python train.py --n_kv_head=1 --head_dim=64 --norm="layernorm" --bias="none" --init_std_up=0.0164 --warmup_steps=200 --schedule="wsd"
Each number is 128 + 24 x the weight over its row's rms, rounded and kept within 0 to 255. Layers, rows and columns count from 0. Numbers have three digits each. The size before them is the row's rms in percent of the matrix's.

# layer 12 MLP down, 64x256, rms 0.231, rows 0-63, columns 32-63
101:140130139140131104170094139095122108103095147084120119145127126106141134127143104129102086163135
091:125122146113136138121127124121138166108139052160146130080131061137108096144141139126099126140124
100:179129123140179154148125139140142126130102168130110099124164134104069109119092138138153137157138
100:154130137122102097137151123106128162117108061100146119103134105134068125146145124123099123090131
093:154125093118107081089137129117084110151123106140169156150161124129174126115134118089142112163114
106:098121098114102142078122103109077111133133146133100135124180156146128153129109128109151112189113
115:133132136120125119136130134122093139128163148100080095137137151147113089125158114160134139139146
097:134128174085138126127125153158166105156149130079096133142098124130129157111113141140146142145127
097:094130110129180171091140107136129110122097092076095132119119142118132120156127138136107129180084
108:144127123092066119151109108167116107177140140116122143124110110125193149113080133104120123127116
090:194127151098124109147133121127119158120100163165098075124100110146131131142134110091169142097132
093:118129134114121087118140120114143085133106113146083135157121115107154131141107139151109131131128
111:135131128137136152157096127130101190137153127161159139137099063128105165138154111140112146152158
095:138128136146113158113105157112139130133113097154137115132160088120099105152131093110125144137153
100:121128124112146089158103136110132093133192138123126159122133162125140114150098170127101139151148
100:123131149140118056142124102129124088129127214131120115135134165139133120114113100153090140138126
092:143132109110101142141136122152122145101111128153152100118151127123103124084111141101146128131136
089:132128115138118112139116144145148173134127098110100119180093123128126120149184122148165099145136
130:114125106095117141133125088126160144137088158167133090089155134111143125112080138131172120069094
093:115129126091121103155089121150137125131168085114128109125122128157188153115113134084126135103148
091:123124141159138165142139117125123125157116105129114175091172144123104153116106139122150153087132
100:123129133139104145077130093162133183138156144174129109099145117106084143135082140114093144148171
101:119123135125134146110141140113105192138131104149115118142082107122106119126165146105122098061073
092:120132106105102150111126108148108081122140153140142170109134149116177088106141133149114161113126
088:192131164126110095186142121147157088144069157138118121142197166126155135133143136121119077152144
116:102125096154118128123164125111097095132116119174153154170116145138145145167116140103091135122165
094:122125133160121161148147133145100130108112069133145138118118111140124165135135097140133116135129
110:151131152107149094125100144128135132102146079125118133158106095118172119153209115126094158154107
086:110124150125139096141089120131170109111120074145160142137096167110132119131134124183092141149159
104:166129111148147142156131147130133150143152133140129130118090182126157111118143102154126148130162
097:134130169129122098119120175139111108129137178130151093145104095148126089096139117118190110166140
097:112125134150116129084087099106126140111136130117094126108102112113116125141102146117152098136115
105:152122127106139128129150139123100122151136125138120111166103072159115155132216140118131168154129
095:109124143143127121094129123082099149094154133120169119091130126148115123136121127135171107078127
105:103128112131139112155184143135172137163084106147138140144145147125157149135136127126183136146100
097:117124124140128153107124110142122092145126137148108142104126135100124129098165093138103149076140
112:129130113168105143056127137122155092119115127127131158133134154116134133104092147156159150188121
109:122132106119149142176102156150131152163137099124117140142123176156116123104116137099153142076129
097:114130137140106121121163080098113119100087149161161139125138123162129091153142123150098126134118
105:139127154128139117110140174114110097140155172152127128098130098117096143151105135133114089088117
103:110126144144116150131124155110125192145135064124155123152159133129166113110139116123115117076093
098:114130160114108120146104133131113133095089158106110137162113098095091129129117104119150118147095
094:118127126124146126093111106126087132107108178092133114127129132153113109125139132133117154110126
089:102132133138163150111127124132168120128128118123154108105092140170180105131137130189124120099108
104:109128119123096072170145122127169104097149151084129122127156130129119138135135159126152147145123
105:142130100078141160147119158115146076152139118069142151117118139139130129116165119067163093132144
094:154124109122125116135114139065138109123138094105127153130130137097182133126151139171107080082143
097:130122127137141115115139109135140156134142207156109131113154094140115132141062151109103145101122
089:104127105140097137120134134172107110085145104165153127134101124108125085121174127122135137112122
119:144136134149135188152094154105111178090164148119086116128125152121139135140187064106139137143133
101:119133137143163175129121118133129106124112157144136176111103145136121158154110132101125144099142
101:128125114165120141156112146160138138109123080117136128130097111125119149128063131146128172139131
092:117129117107168131156134088120143155137150122112126143115095134104149122136153125103082122151132
089:110132120130134138104161093140114159140119105125151121143106157111154137129109120171127162088136
094:108122069112140105140141106095116149131165096127151168144119153160096152109152118122126144137137
090:126124125147160113151127158086128117129088163090157112142116146143087112157083145145110091125121
108:116130122173127107142151122144138150119157152133120124142144147090041127144130112096128144170166
103:102121148100132147092162119132116091135132164072153137107136122123124114107104143119138110115108
106:139129118137134175094147128120108094119108196163116103136157090100094102116103129092109074107091
102:147132145127127133078104139107153183132075103104131120097134134134110144082076131146166115131136
109:124130126190139135105142136160134070119120131132098133096152111129110136103098123181121167131126
099:114129106117115138151151127112128166142153140093137096171154126133157144137138159123141118139131
085:160130148138123109127113137163162145134118114141134136125118129140176143159122188171141093106100
106:126133152073145086124125139176207085132168109130114136117136122142148117105166111157096118130139